config.yaml
d_mlp: 1536
activation: "squared_leaky_relu"
bias: "none"
init_std_down: 0.0
beta2: 0.99
batch_tokens: [16384, 32768, 65536, 131072]
Each number is 128 + 32 x the weight over the matrix's rms, rounded and kept within 0 to 255. Layers, rows and columns count from 0. Numbers have three digits each.

# v: layer 2 attention value, 384x384, rms 0.0299, rows 200-255, columns 256-319
# o: layer 2 attention output (transposed), 384x384, rms 0.0294, rows 200-255, columns 256-319
# q: layer 2 attention query, 384x384, rms 0.0321, rows 256-299, columns 256-319
# k: layer 2 attention key, 384x384, rms 0.0313, rows 256-299, columns 256-319
v200:181161138118197230170112196105084230080046053146101134111100135078148158094075149092122127174175154078049163126255206159101122096149190064188154144090125127126139137189149126216105107039167130
o200:144132157140148142137117100132118160067119090110159157110153160113110046125147084095101152112102105143084116151098127137137171134131159101134147132133123098174089138133085120159076114138157150
v201:201147094228178100188055098133119122137128109021165185152077096172144057103086136163122106090141144177115133098121109101182119234134148172183079076127103088175102134105118153131161142084114094
o201:113177198140141151168055139113084121175132119090186167168069121143111110084056126181137157107152225200079153111177064115089078200160157191168130168105133189161147130155095152062194108173108067
v202:208090121116128151132210182122126121102047093088170087190077010098094141159119134130131134105171169146166107148076187230167137115135210099060169107120098154093149149226155208135064041176108135
o202:138138105111079194123163143146075102112071023149078159158037059141119152137111198098139175076188080166175102090061141201088144111132134112092094110072174052133220131156153229098130135110130220
v203:212092082092087101069161012132215059129099138081135129059109221114149121057179168152127162166062118161169113187150151116119052143099163086205077124143153127163168129104184118138103156111182173
o203:113111099084173097092059027123174158077178096122144124079139182094173147091179157129088227125057126134166124194087136123143125108045207091192093154213144130168099102160131140173127106157153172
v204:097165226154156137104165198093162151074106081180140081165147148060173124120143101104138078077125095044091143158183167158137125081162115091141148175109094134163106150158098145180064133131110127
o204:127116226181142136078162116142107132064105070140158169118153195060120047141204075076092148078116048121103124133108133118117151109203152098138126143104146106228110125159132117177074107153146117
v205:226069052093089127138185144178135106134116170078159191164081093125132161179150171146146143186149163151107085146094123190111109059122161084103101126152134078078155129128136113147118111109128122
o205:191128017079119131186153138199152144149099150061044148118130116149121140121096177130177101151153117141134100120114151176141144072067085090083131074151133057131164192074105118095126194045110140
v206:157108117193059104066214092097166072183102129131132174111157167198084114192138097112096163135167157168176101126141145125141160119076149149084095045079145072037104112134189107087123176152102194
o206:146154103168126080073162121090177088157175166100229126166219131189135250132113117129114167165142127194185126142130130099167240106071105144137159000179180151046112187163187101064196140165132122
v207:133069115078069145039160104156133094119160049133087090090138134176089199159155055107192157089168197162207162088077140099222195150118111081073153109132192172098122105163154165102207162128129147
o207:101114117126093121034163117132140098121151110125178080160090065151142249211162181160115148119184088183189172087090132076107154129144182096088097141150192148097139128143195144107159141137176127
v208:232091177171138157088208158123138124103140141093078141127115160127032060132164087113110131092126152084151090204128169176212106086158230154135124099101078069131150155133150166166159132194168163
o208:133107173150145092097118069127127143093167138116118158109190129093100189134179098164067192155126078120170087147082115160144194071124184154130084059150149118106148143117174109173167148172205130
v209:165122175227068116147107138202160077128168105095134203179067118163091132103111137164101185121126150167142087088116110116147138137096112199117130074145131144074129114109161169122139124129199108
o209:128149133124139165162077181209132113181187127117125171090048107096156219087075199179110214155188185167121099093157112135092081094073140184132132111097082177113117178115089214077192171114120118
v210:198099067085165139134088145154054120147115048146103081090124095118115079105169089132063135064134178144135130166101162074210163151061131029053096042127090101156139151136131170116190179091114109
o210:100142127102145161110096147101108119067114139179174148135070106137141149171178156149069172085133134181194119159117097122110166211139148097100000089114159124135195112142184182159230144145174126
v211:094065164147155126097101159122163099153158146167075096169180104224154134127193079164192104114109083113234122101100116092064127147138120179086136088144054162108133165141134164121143126100103151
o211:082153102111178119140113162129124115133119149152143101136110077151128153149154163137170111097156129130168155108137127112097064136144111157118125121135120134097143196128160162120205091155085078
v212:117154121067138129132072142183080168139145149141092128126166046113110182185135164128105156101141129141103166123086110143089201087108125116131154126132176106094111074074072035117122175120069044
o212:155128149135130112161131146125143097129145180145085084165095059113129136168110098135150028112143125089151141128165123125170189162128084153098102082110105122089157094082117066115169151090118136
v213:146128148135142135104175137203133118108149122092193186189073140148175148175138092114211160124150140145114135103110100116172154122135118162155204174160127173094111108205074175185132083112142100
o213:159118093132124124090182198212130085203064130126128147157042125086116164192135166129194120134155118139121152093120098144119123085195146122170128164117073107147140167148086164119107157075110058
v214:134127038103133135117141121184099151123077094152088166085222033182142188101121111136122091129113134123141160122105079170110170143064209029098144103143073124102123137096142142072163119101119132
o214:131148054137110125141152123062130126077126146164111144182225107200140160133120131099133056118136148099178151119129108125102151144131101095079122137174155097068160143094205129146187109156132119
v215:097145105152179247165145178172093252102100172119177139107180134146115177171104223095202205135044125132060160161188182084053070102178181120177180220072139223090166134176076085209171155109173066
o215:149138134144152139124114118169127131118095088130149153092130147083119084113141120106123162119105093138095126140102138142134152116140156120142115165134141113158109165121095152148142145146123094
v216:120072111113081119080101068121177090183161186096165122083123128155163126158148139181174229126108111199184090105040080069112160121056119171081131147098176112098155083091120123089148142121078164
o216:119133098110116128124123139122150112184114177144095099132087083145162185132124181166157128153130137135164136121129130125140089113081114147109091131114125128077156106115137145106177139110098133
v217:076123088148098152080177141146183136124093175142237162079140152223157162146185180038137170119114013145090147124108058149068054069077173175081053152133189010136140156130083096140220122108089103
o217:190175093102117077087135146155128136167108146161165154082126116134111210110139189110118214119073077169133130110107135131127165048061171174117062096140187031140144188101108108101250163123070107
v218:174119131183177158102196124124188128192104099107131130150137146156116124171106121035152122169124135053131110185126129080151109059076192186146138088111098091110197118120206128144172133133186144
o218:120163105092148164167095106135113137178144153129143182063132092129106169124072156110167197122118120144153149124082139120116203072042137162123114030141144082093142191081144121102167151154111142
v219:082070053069136088092247051133155119096071192125119092071202200162185174183167198095158040138131162157077110139143126101129056110059160088159106149109193070192097127088146024118193157102125183
o219:106065091108196054088190040142109179088091163127190141174232120160100133126158128135156062189141142131149130152160151108183210112037157071117139102195188134117108151128169030154115063143133140
v220:164177142180139159125083181055057145130160149113068158115126089141088081084104107101146097063161135118070156080124127151144099198248173112110126129142174169155069086118138203155116181110190146
o220:096170183145094108174079146131042115098203143153078198153159144129141097121112107183073139114147160107096115075157112137120070160180164123122115164091107205176121084142100135209115131170197102
v221:132101136115111161223049211233084181129209153117159173136102073091065120108168134128124163141112095161109079154135097122083165147116121149132198124174118142068152078070132112128096141120065014
o221:117106142185076100207107139117108155120181150113090111119153122096152126132150053114059091157166093065138129078255079132083103198158114106131062140127064159099141048060151144160106161084133072
v222:061138077028123142203115111135135192087162171112167175051122076157127205125088205171112046159218053208048164169092131133072147033095109098103123226160222080156127122076111073072165136159110056
o222:154120100094099192193118055124146178139144168059102124106056068149126076071037107125170062080167053195050082058111210113139159096023110116064182180080166055151078095018084109090100178101122159
v223:205052138109127112102132166107177093134165108083119094126092158051101064063144120094035131129138169151165089156174125125233102110128135149140049028170111070150108148117141084123204097103169150
o223:184081168163142083097115108120138176075185106124132132071154127103105104103158116136058201143116130131133131142122122136150132144092182133161062069173112143158103118140086135180128112140166185
v224:135095097048097064067169078119166038181107134153090125106207137171148105078185091143153131069119106124172061162037052127146100116070125101034097113148143068182091134101114146040146127186055169
o224:115114085099107103124132121099134109133135175144090116161139092178134182141135159151161083140145140112175146112142134128136115116098103115103116107134129136085163114133157111124151109129120149
v225:158104118131152103136151129172176119104162169119138161156113089150124152185112130164081103150112131094166092123102127197095130107116185145155135095128084110074121120128135071167165126108156108
o225:176138083112205105160137182153188096158131169149106139146096080152105177117083144159182078117121136079135111143111109177152124123095096167134148084128127111084146175108114120109189140067097116
v226:129118145112174151190070136148131166094177053171090107057148205021089115033167106132054207100127097130070109115158176118212172124104119128192069037136150109174067144076146107144127134090168107
o226:123082191115182097139114103125137127030192123108146141064112166050111127088170080142041228121119115128087169151111166108159170148128197131176061033113114159169079103130080124144139104124160187
v227:147217040037180141106125157065120153095071134131091136081127109044154107183068182091081088201082104121022116221104153205144109028077155048147080111119178093159115164135068070168088070078208098
o227:170155055127145142142125100126156175086104165156000149051153137079126084134112125108090115144075104115067088186043189149132130062094126122085090109114124074162135118035091078167071132096151156
v228:204121186159134071067168129157163106101052078140178117135136122139171171067156141174018132155160160049159112108146176164096137143141171093117111102156123153175128150136254085134110147092161203
o228:160108164102123137093147190193147171077166090165120156085139125088172158069149167137095206136201176100151107143093143096094162169083163129167196048142177170155110129156160147105132112141134203
v229:139190135112172140098147157129070090114147138146136182167148120128099129146047078099093081129124163054091111127141111197114158146143135121092208105206091083074136095169149140134086117145171129
o229:161125132137093183114176148127103075150117150124150147163164191182079114176083081097152018119114164079099116089129086155117129138179073119071223108163077118133123135174140093127024127123145082
v230:156140167158105149117148161114132133122121091162127130121129168090148129072116123100117085134141135131084181135222140156147097097141162078147097151146127089137104148124171131146116159092158144
o230:142109158161119100103130093124128161080145078121177155105191176107122072104161089094090147128116107138109129131136111125133150135143165104123134158153127119174088130136115110151084127146171121
v231:088079196104128167108059106109069125124154138131139090010153210149206106080153116159119117099131068083092111118125096124110125142034100147124204193173127090172209091120149211122120153174110090
o231:064092201148103189097137042088107129066122138088206097077141188114171080153191102079069163121119075167118143109107169131093075133122158110082132189175109070153157042133143163123110095186147105
v232:101147168109185077145095113117163128106124112147088215142155131085106174057146088166178079104167125163121170122130117114181150119086152110183151129174104107130065167127146080111118075106101118
o232:154114188190122054106159063060169150089155129103156154181142153098108160130177055113135077103120121138119157117111087071135114133140152097150125151147108088166141152130167104161134091117169097
v233:082186141086193100053122101117095115138101187114092170144182083170156236212082159103170081156089093073093164175103095135000119137110118136139247183129147238072147077145118075133135142158157105
o233:129170104106137158149132141121128098146123193132113120187146076155159166165090132103190000121122145067120125135169131126094098139094056138111225178140116184074151121109159099133128104113121095
v234:077133044181113154241161151137113205090136070201100137078158102128066163104104122069103085150143048121037189122125159216170139130170228135095051085131127124150058199174129093138118081094091162
o234:145114116134064117150151113155062152092156008113108186127198142137071098044078072094127199098145094107088189073095156119098204124181160158083131074091191108176083199066134054098157129137130156
v235:176121084114156144066154110123121121158096142095073144095139104143116170209137154124135179114114171128187095124060129132104127129127175137147171093104112203080153091156131138145188125115142183
o235:135179052096174149141122154130132099163120189153061116135115066154154201173102197186156124160121144104197109166064116146121146104091108142115136077122141144063173153124150141114178134089129166
v236:166114058070157154074151085113085111172089212035095137071175093138107147179103133124149124125113161168143108106115097173145083153059184101172146111117159146090136089104174145123161167220149166
o236:150130037105129118133133069045144093127150213109134091151190065187139194133083123128137068176131136119160129135147153187142143169041133097108118108196162136002202085151165139146141116144184168
v237:128093123155129115138170175166230120114134167088134106131095117117151177177134142129166134166043079067181139099096133164054101126114176147167141188125069173103163128124102165138114117070142103
o237:135186068096204108183115166155182075155110118142063127108088088110133147118097127121171115112085101036146162137107116172111090116125093136134092171138101101092156158114104166115167148067061134
v238:123066122059135169200075168157173190197234112145215156113166124071134123118125122134141099066083172084090118121114137138153147181129198084133097156153128138094124127077123056084125151124098098
o238:162114148128106112159109104119153164123132075077130156183181139119129053129167083106111149060113144098115200103128117107155093210159148127116100146144139119152105109074100124111134160165119091
v239:129146144146152101084172142174046115086081085097026159147088175127082058066125116053129145117012177133145160196159126124198095156240141046220197054174067136119123082139190115072024111160226092
o239:077109097173167050148082143112100108077135107134060180163201106125177199125180161157066131168102160081161112169147070089158167099165167050216179139184073251135136096172175144094071072206215073
v240:120240128090157171143100109032106138148096106172100172108130115087162155120088117097145111157129071107056219107124152129094135134087141029137104157133147184121132108172152146111034125092160145
o240:160156080086069143144115102087142123098132143107097140153123120138130031141119080064148061100102130104099143101092169128150115157150133088075159149111096105187106067126130112132067122108162112
v241:065193160167107173153128186121108183186124107175159111068126129108046114168127124057114176105128092140081150097178115124146149103185050162155109096031172235167092134132109171114124155156149097
o241:153118130122115130099130199134100119169146136172181111079111067106105133108104104138103175146159111127079127142171153148125203161175142156208158074033162201111091088146071136071111130125120118
v242:117185051093190102151095116165149124141112148158108112118136111121162120154115119120127130196081140085101084125156125139097138106081171061138111057087174157127083078133104103148110124079177150
o242:139142055118162106155086170123184095121120179206104157161081117205076104144092146120169070121094175074114086161169139161194142104126083096105131099133117143092140100153099100169131049105090162
v243:103118206175092081112069130169109093149155103208053150188152132155100070054196048133142132099102159087177113048150082145112140112163130114125146061147047131119093124173128151122092141125119179
o243:095122134131112090155122128128128089096151130133114143169130112160118143129176132109153067114134142096149173080154133116132085129156106093104135093159096159113162155179138138125160089129131153
v244:146119186209176212206056199062087192134167073147138072122092115096099075073104121114092087115149100087130125106192172127120104194149116217129123133143057144165160145154152155193137129078141127
o244:117140209144136160147096123125067161093128067123152143079129166086119048104142089133060202113101101132098132136105102129094106179168171164133102139109115127175093126127105154163120136151158116
v245:082162150103235084195149172164129173046106182042183080176134143060166167150156159132202085111058125155041111185138188105164095101132122144156160155159133145181102158079091105201130100140127063
o245:098083184197203144132131104140095146100038114134110161099093192039120066103165096126103136133119083164091111117182124114124157136173134093122062183079123123195145098092133129191076109104121096
v246:089165132118196172197196161097096137152098137087201146152078055094102135124069138152160135188091138184192095080140196119143140143212151181102176101146089189004113116201186196115062082136077124
o246:124184095111111189180147156092140079220100101114140127178082130181128072134091138113185116120086129172133110098099148127179115146153087111138220137093103127135095142173120196060084135115110094
v247:107085129163097157130184149190137168044057145138129123132107175233103118159153128161102154060196072091205114120117100131122103127132130165153150176089059118187223128132143205059151101231099113
o247:085136106123160142132156123149097144125072121090173127149126101161141205120153163154153197140172067189201071105096125154109181070151145117162158145121171080076182076116226146081167117180102159
v248:143132134160089141140089132074070121149068067148145134120112152164100039120094142163075152123117109132084113136120134137117137214177093167090074111094080087165117127129111181076121067104173127
o248:108133144139100172104086130157073200134056081144150135105209120126165110134129167206079213179109168175123105150135062152089137137145136184161160145077092145138055092102136152088123144213166073
v249:071216195119173165100066139044116162166136147134106186115129117079105204140096126128180121130095055089116224110106151124064177141157102116174193181138139235097138078129147132113037139127139089
o249:123177146104113157151105125068139107174174171093100094144101130066157113146120074115135065105105102078121160118118135095128100142143105120148187156095079162175129067118132106091064129106147079
v250:184092117179068105054203109112141128118115083130151137123150150085095156121114107121089151189123130191148180113187174136188177104144123109167138139141122146127086114128211180136080128114165169
o250:140095112190097090039157102093141136121153078110147100121199158095142159087143102129072190218104106133161180136120124084133172109128159114138163127155138162142095127141152146097047127129148152
v251:097133150114121169160121127044120132166146180072200134149098135088094112131077091124187100110149119126078140142133153156090121152153083172085143203125114100100163130142066178123014095180135094
o251:157132160132073178126145090106098106164077114054136123110126171131100062151129082075168118096098077166069112076122145133119089165206113138095167192085084073191122102131106132101018173137137065
v252:071244132204135143164148105072194123151162134123134215233090161118088119168052044109223045104093139051090155135149121128131092096198104171154121155116054165067162126117147160110112161198198141
o252:120185092098138187176089114090155074236144172072149184161116154133092161101056084129241067093104149109061107088140105099141116100160072121127218148094133143136129191127157103060101166105120020
v253:094203128053182127187043063147161172134143157046204176131112085098161223150077153171159085174085155131084175206091093133089173154088137100145136236162191158161155176052106111142112143165124088
o253:124128108056124203174088094149170134206123171091129137119088136113147110093071108142168057124118203098073156119129127108074079197099130171106166227130112131136099116022144081068098165118126084
v254:146134088146086049098227134139152067069067080137142105152130193152144128123138136093135095144143170163137091082156107086145065125153096103093064099168139049160109154084180083135213147080191145
o254:124101105190140096093135120173100176072069082176131166105182118145125099108151200140098151189170119188119075093132081089134165109116145109092130149154146127141063117116134099158114109150137130
v255:102177076144168148178132166192114198133134149095096115095129140109149087184098219077160160116072116098102111100112111130120102118101186128195115125130169156106107094081101029168173159079060128
o255:123173140154143082228111121126119115144127110133041142164134156127121038147094106129136106094083109060110159142131121102168119127159109125100074093147145140079132098090068041179163121086098171
q256:129124083209111182112095115159106133147094113114061139129136145110154113109140152117066114131131119080116094109204098188096128161106135154177193145099096122101106101129103144156109103138131118
k256:127158083133132189138124098140104186154119124090110143135092085058130107153102163110137170077167153093069163170153110108132121133154105104162193121076110133063188103178131145128114111154118072
q257:110230127147122104199132122139073140101137157141116093109131128181108135128111139107164058139110141165161126122165129176180160125088126136086107122108161146084107139101137117089137132191101121
k257:126173080137111115211112145129084192067111157098152143150119089132148119127146164109151143129104162122065127128143105143103165113096123120094126159125150098145165118136102164076118127116134119
q258:125102143179114150131146073048102096167085047142090095102101192069114042116171074180071121116131046166134111168188125147109087119082132128090126136130154074144146131142069116143147176120145166
k258:038086099134205173150123163094140094109139158110109092162143111127155087075105117118138108130137161122149119120147095143135076145138118094104121161113088122174117131150138154143131181108171110
q259:118155140157073101111171116144111102199170079097094118029129144158100034112111066143105097113172130099255127108119109182150089129072105111116067068169129123122116121118153088121127164110059146
k259:141128119083152138163101203129086114069119124056147106144129147100197159158130117177109153150073115170120077133066138143143176199141134104063091169186103163085149096145098141104131119153126181
q260:145115130078121104109161140135147126116118143143177112104104105153135189122176202109145065141101168156136139163132135168117105152115162163116106165076121116158134172183111124141167126115145165
k260:177073119117099114065077131091150051149127109104120087146107116189162066110121131135148137142088099067189101146155151129146066136140125106151131192154110185189071105129098125148100091092143175
q261:103126136165103092114058116090131092141135103163145136133175123144088131112053129164122139125120111153116147096057166092085202125169095173085109179081132139138127122108103165187181156189201210
k261:065086127166095144073164088144131095145148099164074158124142116168127109121107106170185103140150123112110125110135105081136126103174087168121130094099117157087110146120154154164184157081117126
q262:123092135136146134143131148092177137114134139135119110131108132122144159160085144150049203077156091128087170161103083156057050089108124108126153096170167125110141140090157119116117147103185169
k262:137116173158165112089210129092140152168134107144139144133136200106178139122131122159098174188186111149160169114136155101166083146114081123106124163113129080148112139162171050112155109151118123
q263:141106078164077163097158067187085148114063075118079122098130133159103163135188121137105141107144136086188151138144084177129111116105113119130136105089134124175068100177160089134127130134204106
k263:119081112160150165182093105163157172096108156142118118152121061151159130151060173112143146131080146120113099112117091122096117111164139197128159118116114098131183084156103130135107175128061188
q264:089100145100139140104152171112168162123159161122151114169133036165138165151056132078141145131121125147140133147118152139098123096165106169160176148087133195122209124155195079099098133061124104
k264:100200094122113137158131095148112165131154139178135139140120154112106115153129158119138164121146158120120131179165120132101073097119103136177131096113157139084131134123121122113139137126111128
q265:108149093144207221170103103143119174103136178169102081169158085127095149112093124116099128133094172122080138171171116168082128106160137146128175171093103074143098137140137130186104122120133104
k265:114185192163112151162133090099120192152174107151128133153103082097140091127109138159136136109129184145134123148190118113085061103165097159118150168094154124141154173108139086134076135144133165
q266:171095117114079107055118091146137091146144048060118124081116175123145065159138120139164123144159102114195109170124142077182131153141048157117116120154112130097157127142202122138163169101136145
k266:141138100115147138115101142121131160099150116118145105113157121137116166160143134082099133127135115134121147141102085131091147168106111136137099133117105125090138093102185115065121160098104123
q267:134176092110106142124094131151077157130134146083096154106118091137161130167120101114179117134117124129062185124173117165046162077123174063129140091143123229073111109149145139092092130127161083
k267:117199107139150120189149093169143201115117203150104128119170083142140128144084112080171082130132159105110125147149103139101067101126129128151179117135106152112122124131126139145123164170146136
q268:112126118106081201120064117123059124104150157132211113148154091173120209160091172128094165137133171169074119153176120151136178126136138146118124130145186123101114090146154113113131138138147118
k268:124114166152129171185102099084079127173205158082111134161070136113109059107097174136136083201147103153105098157143146084091106060140102107066170141142187128125124157158128113171147130144086145
q269:135157070168176124157112141047109158122154092165067153133192092151097127121125135145091179107090149143134133148109155121122149174087160107160110117135127078145112127112147135162131123153137156
k269:146111174109155168165105136123128170114117135116149149139142135080128120102081111122131085095150167152086157120138112122094155140118137161163133146126040099149181112136114081132122153148101153
q270:189117144147071125160124126103115083117097073148156120122110202137116084092107175138085134133218137113113149120144143134115142096104159084130071144160121058128084140142078148113143075135119159
k270:151091114191150145108168159147199062096089185142103140135129139180128154127131140085199113159169060117102145103090159123182142068120129125139147163117132115151116143185087116148235107172091106
q271:154143143166090148144170143085099117181135142065180125153134188137140114155156118082114140161128127188165094110125191090211135149097130129149149048101122156110117121122088132076209112223057133
k271:141109102087094143123140138084114140150145120127106102105185143099108158120110154063133119196168116118094143144048160099131145143127134109151140126154147099072138102143202091119197179135158078
q272:170127113165100143133109185105139116066125182179094143139115074170148217094135180102046172099093173126081175130151093157050138159130165110154115067103165164121105169177166126115088141157197145
k272:092115098166104137123092084095145144119109167105124146145113124121129150133112120147137141105132104058103102085164139114091125136153135126110117165092129111171144156140120129171098163123146113
q273:120129154106144105116132050102159116141129117133097118125162162074118083155149061113150186114095112109193097142124116129123154111116123114187144161118129132165102175102076109176161131157133120
k273:175128114087131053073105146125139109087099141159156198101142115095109164141136125155160137122104106123134185136093095166114177149131125098142124105142098142143097110091105155131137109129156072
q274:109106130137121117097146081154134072152085122081075108114128193165114109132136099147120088142147104117199147125086105118137131138116108136073118139118105099138121141097140111106115137153130139
k274:099076087129143082083152135064182057149113113141073078132212086223117180110196170124098171142099134076216106106000108089162149148100083205149141095138163093142150085114210044070144150134152157
q275:139140137067102157124113155129082145140148161152165109170096111134152159153113160113125089155148166126090137121101126145150118108145135146091138064122163145094165087107130135105136124133173147
k275:124149126163156124148141073125077115167202089140112075152114154150150090105129155105080179160162128119110127135150144130111167145094080129117184096115171133118122125135197115083120102115096194
q276:093063149133133115076172111117181056148159105185151123090116183117126114074167113131114106123146069121206153172012117042143102136120097159117074169117149084191138155056198094100112121135129163
k276:103099096145112024052150101103199000184156098142136126102177129174127158119159085160115159128107075133255204094000102044094175192070110182155107112132170100225131146017222099078147157125073135
q277:131054140121078025055191039072211023212134056101111117099158219166134058111152142120147113105142047130252084158072127043200141189081080168137101127130157067197133150050151111073190136143132140
k277:108154118128131092135113156133092125136145125140134084138155101145170149148129144108080167145135126152145157117091113124111138146107102151161152082138119183091145062101179123091111130127143127
q278:114167124111135152115083197108109165116149136138144120148147061148157162121110152129113075129144133124101171118130133124121076161150127138071150088186091198074141122171143159102084119148114116
k278:149144186099084150113141032142082254152127133062152144095092186117069091126165098170138095053118122077080135134255180080131113125085160108056139150111074146139151159129129121117185086114164082
q279:105130093113114138080076140141106124119127131206095139128155055167130203126116168156051124151115158155096175151097067160052165142165132126127133102141138143168127086140178143142090156104165158
k279:097096093174126159135136067134095104136159109099109161141073139105099109088082102139134129077119093125126157090143132115125138149143125139121142129117126110153147175103127139113150130124108104
q280:113115113129164140155129128119177095135140104096112176076101153119190154067147097121124139147136124169146131126086129113133065140070133091130107139085113127147083161063121100103168130133161125
k280:177105071127156113119127115054134117118122094127088115083129135129145119091099160176073135161091148106183133137047125109219151120101136138093122078070215117164125101064154112155126143142125169
q281:087133123133172117151150089124209121141175139084156168158108121121128149152143110092168137100136135102112090150131047142109114192122102136111140153124091159075156131096185097113075199117132103
k281:132143110166155106079122097108109119156126156140167138131150153150133164122134137153076137088176110081188135109135121142080089120058116127174120100079139124143085107127200111081082098130148144
q282:150139121123062173106137170146121106098110120148110128152114138162123160142139157135101085170205146110117167103139129140128138095172129132122139049138165148110109123161105084092161106144163175
k282:122135144135166139114102122131128109145122134116143128138086158118179102119114147111129148127109103130059158091149159117182188134120060081104146120184158138078120100142106127202166159097126145
q283:095190119147163128169105085174140169102099149117193088097118092108146170145098121110139175141132152186155145098125095131120087094124152122152180116085104200108156149192140162110164133203136081
k283:164119125100127131157147128140113186137119114108094169076094160074123088174115125158209176167103188101100069087174101144154158141123181149080101124096154122074144161155088197168137188119070157
q284:121167108164159059111118160064098130085188129162056124123159119163053201153131135175037132167151105112140142037113113112087129144076179099073141139193087128083107139111120132186150052125167114
k284:160051095117115103115080073137149097102105128164077104094135138142110136087100130123151203154125116093164121121104149114129176176162132125143071144119208105161158081105112124122154138165097118
q285:104098113095163123148132072091127089136122129105126134114131103122109183174092146118109194150090173123165088151082068203097100142075163152186107150091157122160172134101184102115128102122218144
k285:100128107116128118115175126132177062105138091182140127121108083118185156136142155200128171173157167140142091106116123116143139126139194181165142100090162155112105121132087179079108092111107108
q286:096193114104156175156146053185162158101189211073192187080137130064123095163109130100177126127129137103104166158143071123080121108126136144132139092112036243103185165127122113156116140185129095
k286:172186138190159119099139076139106175089135119133121172074100142126063097170127137185128090162125144128106126094144162136125135111092120139096139041137161172119134125130123200170135127106101160
q287:126112106115138075149148113145091129169178130127114101109150145074106118104122109106178121097119123132118119139144177110135146137136153096139108184154132148120091152187178129143108159133166063
k287:180146173164137172156152087123152155111084162132099133082156134143086128102080160058135097113183079121131159127131132120128155078134175124126135141186101079135147159130172127102156154108129127
q288:140123119154118133106129114104120111157122057040099103143111087175145124191143150110109165130122082150084109153187116116121127107134126165113158080091129126089169122133090198134138122161142181
k288:151092123102221139136084173095073131140221145074119137146110111172153090167137134161126175116096162110087142164142109145108125149119078112064152096097112110030122105121206133125115126139124154
q289:089189124111094116135123128164125138080164146145125158144098179079120117136095091127139100119158136075062128112165059145156118137082142106140159161122109124087090132170078095116132082152143137
k289:086098126122132144068129164220143126134074154165136105140129175096152189139141105131139140105197166093146108102162114141067106124162113092134078157105152162095060131132085188109113142093104132
q290:175115094115107071119123125108068141182150144168126095121195107180122129104109200135129098109082097164181135109126103127099157195076110129153150083140148063125155093091130114089248168105154131
k290:094137183129130205167108112129088114154163083138155141107168110116166136081138116110133122142156152148170140093110095084115139141140139099130117139112117111125151130055106150069108140119083171
q291:122181117195147086177143114129142129090185124108099091106115114120127122153148125171155194109132102132158105127133112108141130156072124144147135154129105133093154147151099138126160114134138131
k291:151163142140109105103072168165113079156138104136134128091104122125094146137071110143104103098064134172172107112152169095121154130086175125146088148094151151068125081108062227133123161142093146
q292:184144198090145139197122107147202080108083113102073070098132157150212109084141098153114126178125132137148163101120139123205160085092117076124116147120104122119132131111094093057135081173082092
k292:149156093143133147108170175097154142095087138177108115093142144140131161061128087096121051146095107091091144132113112116141149153134143059131078113131170150078166157144089103137191079160160050
q293:137098156144119112133098208126149116089161151080091128149120097161132116136087148115121168155070153046098120119122146099149139174114122137114152052175124143097132111162149114131107098116123139
k293:141161099109073125115101137106155110170086107131179096174168116114129197115133122131102128095087119052171134131147186136017155230132140119135122156069091165140139108082106173115080116114117115
q294:102145175139056086138074101120063104173158080081079084096128140167054127137099146118105178151166155086136146106129121058179165142134133161157119083167148162108150159138161073116156157128199111
k294:178134090078102132108127147077111092151140123120096168112132127111132171116067165149081121093123089086152091132080157092102152182132107160141128149099099127084149101096164174162093154169151110
q295:152084134094108100070104049148138085128133075183189101110153124167148146179147120172134089154134129097141108118115102102090131138174121135095116133137125131184130127165149101096107109070158143
k295:058096104150100096106112123162152078132151143154134109147067137121151147150097143138146111070118127134116113137123135127064114150175076154163068147192141153143118094117148145156114116075178129
q296:129086137142155072159169127131177119064116128147136119131126105130137173121118150158157137137137148130131131080091123097092100138148112144104111183129083116076183150132111128182100147060127121
k296:104112114111132106108143126152190108133124148179160128102165127184149160151134111162122133146087101105120151148152100159111114093100166138143099126133159103159126125132117061156131170143153120
q297:073135095082074092125100152109104146103147116176071124074174201066052115155102205151126146175166157092065152126151123098164190146135166119181150081180097135124151143129120081133148125113106103
k297:121139077055132125039107148141130091137119158151152141097187127115149171126073185125027118137173087072120149108146123131064084114189118148159145121115077112170114149102139086158099135122144112
q298:083117093143033174104111190182070134145106137159085129104174107160116116123105165149128119103195165181117152132134151148166166088151181151191179173115154113126104116138104125171094066150107145
k298:160166228104074173084150131139144123142145139146104161117088130126076127160112178092142095134156116144060184087159156096160175061134178148125171088139134162103164132177112142150166188132092094
q299:134077098080123145080150120118110127104114107080103129129102115126108114126102091099186118150180157066117160127150111053113130132173084130160126058164223117079126083128157101062118139129183123
k299:093125126098130119149140142149160132119083152068171105114111173193142122125165144073159123153101087095126107120089139121114128126111139153110141162129137147174137150125137106104152104147082153